{"num_attention_heads": 4, "attn_scale": 0.177, "parallel_block": false, "init_std_o": 0.00866, "init_std_up": 0.0442, "optimizer": "muon_variant", "lr_mult_o": 2.0, "lr_head": 0.00492, "final_lr_fraction": 0.05, "max_seq_len": 1024, "doc_mask": true}
Each number is 50 + 10 x the weight over the matrix's rms, rounded and kept within 0 to 99. Layers, rows and columns count from 0.

# layer 6 MLP down (transposed), 384x128, rms 0.0599, rows 305-317, columns 0-127
60 36 51 57 50 63 53 49 52 55 49 52 43 50 32 57 25 48 44 40 51 56 52 42 45 65 44 49 52 49 41 53 57 45 48 61 46 52 57 55 57 51 44 49 59 49 55 32 45 46 42 51 47 47 69 64 46 50 48 42 57 49 38 47 39 60 51 41 28 41 47 53 49 58 60 50 43 46 56 55 49 43 69 43 45 52 60 54 50 37 64 49 49 48 54 40 36 51 52 46 67 48 64 46 39 50 52 53 46 61 52 57 52 54 60 49 60 50 56 52 38 49 59 48 37 60 45 47
56 49 61 75 51 62 62 60 58 59 44 44 52 66 48 39 48 76 48 43 38 46 47 61 39 68 53 54 61 61 51 43 42 23 47 64 41 52 43 52 48 51 36 54 35 53 54 57 44 60 49 43 44 48 46 57 43 45 43 50 38 46 46 54 51 76 52 50 23 57 45 48 59 64 46 76 40 47 30 66 49 27 81 26 58 53 61 39 51 50 54 69 30 58 53 59 68 63 47 54 43 43 52 49 52 51 29 64 60 50 43 56 44 48 44 59 47 52 45 39 42 34 68 38 35 35 26 46
37 36 43 47 33 65 72 51 55 48 39 71 39 52 69 31 54 40 28 55 62 48 49 51 57 30 54 59 67 49 60 53 48 49 47 40 44 47 42 65 51 36 60 59 60 47 40 49 68 39 64 39 40 59 47 63 36 50 49 51 39 47 54 52 51 53 32 34 66 45 55 59 58 53 29 45 54 59 48 47 40 66 65 46 69 48 40 43 63 47 38 57 46 38 42 55 36 49 46 62 53 32 62 42 61 55 43 60 34 48 59 43 54 38 52 56 64 50 57 47 90 61 41 40 43 62 40 48
61 44 54 67 57 47 44 61 46 43 59 32 60 47 49 32 39 33 55 67 48 42 42 49 51 59 49 51 40 49 43 54 46 53 51 55 41 51 60 53 48 47 74 59 42 33 50 51 55 40 45 41 49 51 41 47 55 33 50 54 37 69 79 49 49 60 41 39 32 56 72 50 62 43 62 61 45 40 54 50 59 58 60 62 53 46 55 48 54 41 48 64 30 66 39 57 49 58 44 50 41 60 55 44 48 48 59 49 42 35 63 36 52 56 49 61 41 40 38 36 50 38 63 47 60 66 49 38
54 51 48 51 38 32 61 51 46 58 60 61 56 58 51 65 48 17 64 47 51 45 55 48 48 32 55 34 41 56 52 57 63 57 41 66 51 48 38 65 46 59 53 46 51 44 52 50 43 51 40 36 52 48 40 55 44 51 50 34 48 49 36 38 56 42 55 45 36 59 56 46 46 55 60 55 54 51 48 59 38 51 56 54 41 49 55 50 46 35 63 57 28 39 55 63 49 64 54 48 58 46 49 41 48 34 54 60 56 51 65 56 61 64 47 55 49 50 42 52 57 40 58 50 51 46 52 45
52 54 42 30 49 64 52 56 49 47 52 67 39 45 47 34 52 58 49 53 66 50 59 54 51 50 58 59 54 40 55 54 60 42 70 50 50 56 35 37 47 47 48 60 55 48 52 51 50 61 47 45 45 63 54 57 62 49 57 62 29 51 40 36 24 48 50 50 71 48 53 38 51 31 43 63 50 54 39 44 49 61 59 42 64 46 59 44 37 29 48 51 54 66 39 69 37 42 57 41 48 50 36 42 56 44 36 55 43 50 29 58 43 59 45 60 36 52 52 46 54 44 65 54 65 39 62 58
64 37 36 61 49 58 41 61 43 32 54 51 56 38 63 46 55 63 49 58 53 37 45 66 37 58 53 51 54 53 37 54 48 36 53 51 55 51 54 53 40 60 57 15 48 45 59 34 48 70 56 44 49 49 44 49 54 45 74 39 38 43 53 47 42 58 64 52 43 59 39 59 51 56 38 43 69 58 46 62 46 55 60 37 58 51 46 46 48 56 35 44 73 69 50 54 66 38 30 66 42 45 59 39 51 53 58 37 83 43 44 52 55 41 59 52 55 54 67 49 40 31 35 45 41 38 44 47
27 47 38 56 40 62 64 68 55 47 53 47 54 26 48 62 21 48 27 61 51 49 56 74 51 42 49 45 43 40 58 54 52 47 50 38 43 44 48 51 56 56 39 57 43 32 42 47 43 48 42 45 51 61 37 29 63 46 54 39 64 40 33 43 46 43 49 71 58 60 55 64 42 69 30 44 40 50 43 42 78 54 55 47 49 66 38 63 56 68 61 44 64 51 32 38 49 54 63 51 61 49 47 61 66 59 59 27 59 56 36 67 42 51 54 47 68 48 55 53 46 34 49 52 52 57 56 67
30 48 47 43 30 46 49 60 43 64 40 48 48 51 46 56 41 36 51 56 43 44 76 56 57 40 54 59 45 29 58 42 51 48 56 49 59 25 56 55 61 32 43 66 54 47 60 30 42 18 45 40 64 61 46 59 55 49 39 36 60 47 50 49 44 49 37 52 56 56 63 55 62 61 59 54 47 57 59 32 56 35 45 69 50 57 47 55 68 32 45 60 67 51 45 56 32 44 60 56 48 36 54 49 56 37 45 52 36 60 40 49 74 42 51 61 76 53 46 55 57 60 38 50 54 48 50 43
45 34 36 59 58 52 49 42 40 53 61 42 45 44 42 35 42 54 44 45 51 61 40 56 25 48 64 38 56 60 63 40 68 62 64 53 48 54 39 63 23 41 58 57 46 45 41 56 51 35 75 48 44 57 48 54 37 55 52 49 47 55 42 43 46 53 56 50 49 59 55 32 43 49 48 47 82 38 64 63 61 47 58 45 43 27 41 51 51 89 55 51 56 54 43 38 34 42 38 39 23 59 71 49 69 61 45 38 48 51 61 70 47 44 70 55 46 35 59 50 31 56 53 43 48 55 44 54
46 43 51 43 71 40 29 57 42 54 44 50 53 59 43 48 52 35 62 45 52 54 55 37 33 39 43 47 56 60 53 50 56 54 53 53 49 60 75 52 45 39 42 53 50 36 44 53 55 49 51 37 51 40 29 63 64 39 63 48 53 51 55 56 41 52 50 56 54 53 55 63 60 58 56 48 35 74 47 60 48 37 51 53 57 38 69 44 59 50 41 55 52 57 47 65 37 48 35 47 44 46 53 34 58 60 45 61 59 31 37 57 43 49 54 49 49 49 53 49 60 37 44 54 62 57 52 28
43 46 26 53 40 52 53 65 58 51 45 50 55 62 40 49 49 52 63 40 48 50 63 57 49 55 42 40 59 48 32 52 50 60 45 42 41 56 57 40 57 55 40 44 40 54 63 43 57 50 39 44 53 58 49 51 57 36 47 54 57 46 42 60 67 61 62 28 48 43 36 52 53 52 41 40 46 59 48 57 49 52 53 37 51 51 66 57 67 50 55 41 48 41 47 59 51 55 49 63 45 45 59 55 49 61 53 50 52 44 34 44 33 53 45 61 62 48 57 49 59 44 65 39 59 44 38 49
31 50 45 42 40 62 31 55 48 39 41 58 46 60 59 58 38 56 40 49 62 60 55 38 33 51 28 45 49 51 48 39 57 41 32 42 36 44 48 53 67 62 52 40 30 59 30 49 63 40 39 42 59 50 45 84 59 46 38 56 67 43 48 62 45 23 56 56 42 49 38 55 59 59 56 41 50 46 63 33 46 53 39 55 52 69 43 46 59 62 48 40 56 41 53 46 59 51 58 58 49 53 44 35 54 66 33 54 55 37 52 44 46 80 38 69 59 62 47 57 65 65 55 50 58 48 70 57
# layer 6 MLP up, 384x128, rms 0.175, rows 306-318, columns 0-127
65 43 43 32 47 42 49 19 71 42 64 55 51 59 73 41 50 41 57 52 34 50 43 63 72 47 48 46 60 39 73 45 48 30 46 29 65 39 62 46 59 43 61 39 37 56 65 41 63 62 38 45 66 47 51 61 35 64 56 17 52 68 47 47 35 40 48 48 64 47 50 52 64 54 52 49 51 55 44 24 57 32 64 55 45 60 53 45 61 30 66 50 31 59 51 58 71 56 48 54 41 66 56 42 52 38 43 47 53 44 57 51 51 45 54 59 50 30 34 65 59 66 55 39 64 31 50 57
37 44 40 41 54 65 63 42 48 46 58 59 49 51 51 36 42 47 54 28 42 49 53 35 69 38 49 40 52 24 66 56 66 50 63 59 42 65 49 35 67 57 32 43 55 41 54 50 65 46 29 53 61 57 51 54 41 42 58 45 43 49 58 50 46 55 65 58 47 54 59 48 56 68 61 48 59 62 56 67 53 26 42 38 46 41 68 37 44 61 44 44 45 37 53 59 36 57 64 54 60 42 52 65 62 44 62 41 51 32 58 50 39 38 41 58 61 46 55 34 46 30 36 39 48 62 49 48
58 46 46 67 60 44 45 66 52 57 61 64 48 37 40 51 37 41 62 46 41 50 54 48 44 46 48 41 51 60 62 45 59 62 41 53 48 47 45 69 46 33 65 57 31 66 31 50 58 54 61 44 60 43 44 43 70 39 43 58 58 54 49 53 47 67 44 40 45 35 66 60 42 55 60 59 65 39 54 58 51 48 56 41 46 64 50 49 69 51 60 61 58 43 48 48 54 36 37 46 46 57 29 47 52 47 42 52 39 28 51 40 57 52 47 61 63 35 46 46 30 32 37 59 50 68 51 44
69 58 46 61 49 45 54 47 49 50 50 48 42 52 41 46 43 52 49 41 51 46 48 53 43 44 56 63 54 56 57 34 62 36 48 56 50 44 57 30 57 59 42 51 41 54 34 65 57 51 45 45 47 45 58 53 57 52 47 63 61 49 55 46 45 53 44 56 67 45 48 41 41 58 39 49 57 47 54 54 46 62 34 40 47 45 49 51 52 43 67 39 62 35 55 52 42 32 69 42 26 51 45 52 41 69 48 50 56 63 46 54 40 60 40 58 50 79 47 45 37 48 51 38 58 50 52 55
35 51 47 55 34 58 41 61 49 45 53 47 52 45 48 56 45 65 42 42 45 71 52 46 50 64 54 44 48 50 50 30 46 58 83 60 47 36 62 63 44 42 41 32 54 47 51 68 69 44 60 35 42 46 37 42 58 47 37 53 20 45 48 60 50 46 65 34 62 40 58 51 45 45 48 53 40 47 62 47 66 45 67 58 47 39 62 41 53 49 56 60 40 56 42 50 40 62 39 44 46 59 60 40 58 45 43 50 50 59 39 27 59 63 49 57 48 51 52 38 56 57 59 51 49 48 56 56
52 79 42 68 55 56 55 24 51 39 47 57 60 42 29 58 65 61 53 52 61 39 42 43 58 52 77 44 23 55 50 32 38 55 36 37 70 48 44 41 48 74 50 34 62 47 39 46 56 59 50 30 66 68 39 55 41 55 47 59 43 56 62 50 35 65 49 49 78 56 65 41 28 42 55 46 59 65 64 46 64 62 49 42 38 44 30 67 41 64 47 67 53 35 46 47 57 74 52 54 51 57 19 62 59 53 50 44 53 55 36 60 46 38 47 59 54 68 27 35 61 49 31 54 37 27 32 53
55 51 40 50 45 38 37 52 61 50 51 52 37 33 51 67 39 56 49 44 59 29 51 58 41 43 47 55 50 54 32 62 45 48 49 17 57 48 53 49 47 58 52 36 52 46 54 46 56 51 26 61 47 46 43 63 32 51 40 39 46 65 55 51 22 55 47 51 47 47 51 39 59 49 55 36 56 60 60 57 65 48 58 60 51 57 66 42 60 47 69 57 61 39 67 52 50 53 39 55 54 39 48 54 67 57 52 48 48 43 27 63 47 58 31 63 64 49 30 53 65 68 42 59 65 58 46 48
50 68 52 56 50 56 71 49 48 44 63 55 78 53 60 55 48 52 62 42 29 57 65 51 53 47 29 54 56 53 57 44 80 52 50 50 44 49 51 45 51 61 29 46 45 47 23 55 67 60 54 62 47 46 57 55 51 36 63 45 55 57 23 51 66 50 33 48 43 32 35 52 42 56 60 64 56 37 48 61 39 30 53 30 47 36 54 45 46 43 68 55 64 55 46 58 45 55 57 49 44 32 46 48 50 56 55 35 40 48 34 46 59 44 47 40 67 44 76 37 59 58 57 46 71 23 30 42
64 66 54 39 59 54 42 47 63 46 44 62 57 40 56 61 67 51 43 67 50 58 32 62 61 66 67 65 69 48 55 67 28 42 43 33 50 62 65 28 47 46 43 38 54 43 56 52 53 53 55 46 52 40 53 47 63 65 66 34 33 32 46 52 35 37 51 52 66 52 62 66 45 50 59 42 52 58 28 44 39 43 45 48 67 49 33 52 37 39 72 46 39 52 55 25 51 41 31 30 71 51 54 51 49 49 48 43 27 66 64 54 40 40 41 61 58 10 58 37 49 66 71 31 55 52 50 53
45 51 39 44 45 63 71 38 36 41 36 47 60 47 46 56 50 52 53 70 53 45 27 74 47 25 52 39 44 38 45 59 61 57 48 39 48 72 45 51 62 46 45 52 29 57 64 55 56 42 52 68 42 50 51 40 44 55 62 61 49 56 53 50 54 47 63 46 58 46 64 30 56 55 39 51 60 46 51 34 54 50 52 59 25 62 58 41 41 39 40 61 50 46 36 43 53 43 69 53 58 58 44 52 70 44 55 50 42 53 40 46 53 48 62 55 55 37 46 57 52 58 43 36 48 60 35 49
54 75 58 58 55 38 43 50 43 49 56 39 42 40 60 42 47 63 43 56 35 51 48 46 50 52 52 49 59 58 59 51 60 38 50 38 44 52 47 57 54 35 61 44 50 64 43 61 53 46 50 52 50 52 49 38 53 65 50 45 35 65 51 54 59 44 40 52 63 71 53 62 49 46 36 55 46 52 51 41 52 52 66 56 59 37 43 44 41 47 39 50 43 40 60 56 73 38 61 59 39 41 41 58 58 60 47 69 41 57 55 43 44 38 61 46 39 48 61 47 49 40 54 42 34 52 46 45
72 44 50 37 29 55 63 57 61 40 41 28 57 42 38 49 46 41 52 50 40 49 29 54 44 65 60 45 54 46 48 49 37 51 51 40 57 49 47 55 61 40 32 60 43 47 72 55 54 51 84 63 70 47 33 52 29 67 36 56 41 43 54 46 58 40 67 46 65 59 38 55 67 47 39 47 65 47 53 49 31 63 29 53 39 70 52 34 53 49 63 37 46 49 50 40 58 42 59 63 52 49 44 42 49 61 37 40 43 37 46 59 46 47 28 64 64 42 40 46 60 50 56 43 54 48 56 77
49 62 53 55 44 52 52 41 21 46 58 38 49 49 39 54 36 47 43 45 58 69 36 40 51 38 52 47 46 52 54 50 39 54 44 61 41 31 34 58 50 42 42 42 62 46 53 39 59 51 47 36 38 34 56 45 62 60 56 63 46 62 50 43 47 50 69 48 65 52 76 29 43 44 56 51 36 45 63 49 60 44 55 48 61 43 59 50 42 52 36 48 55 51 59 55 54 51 58 61 71 63 49 60 58 50 49 13 57 72 72 52 49 54 61 40 45 33 44 49 62 50 59 44 57 44 52 49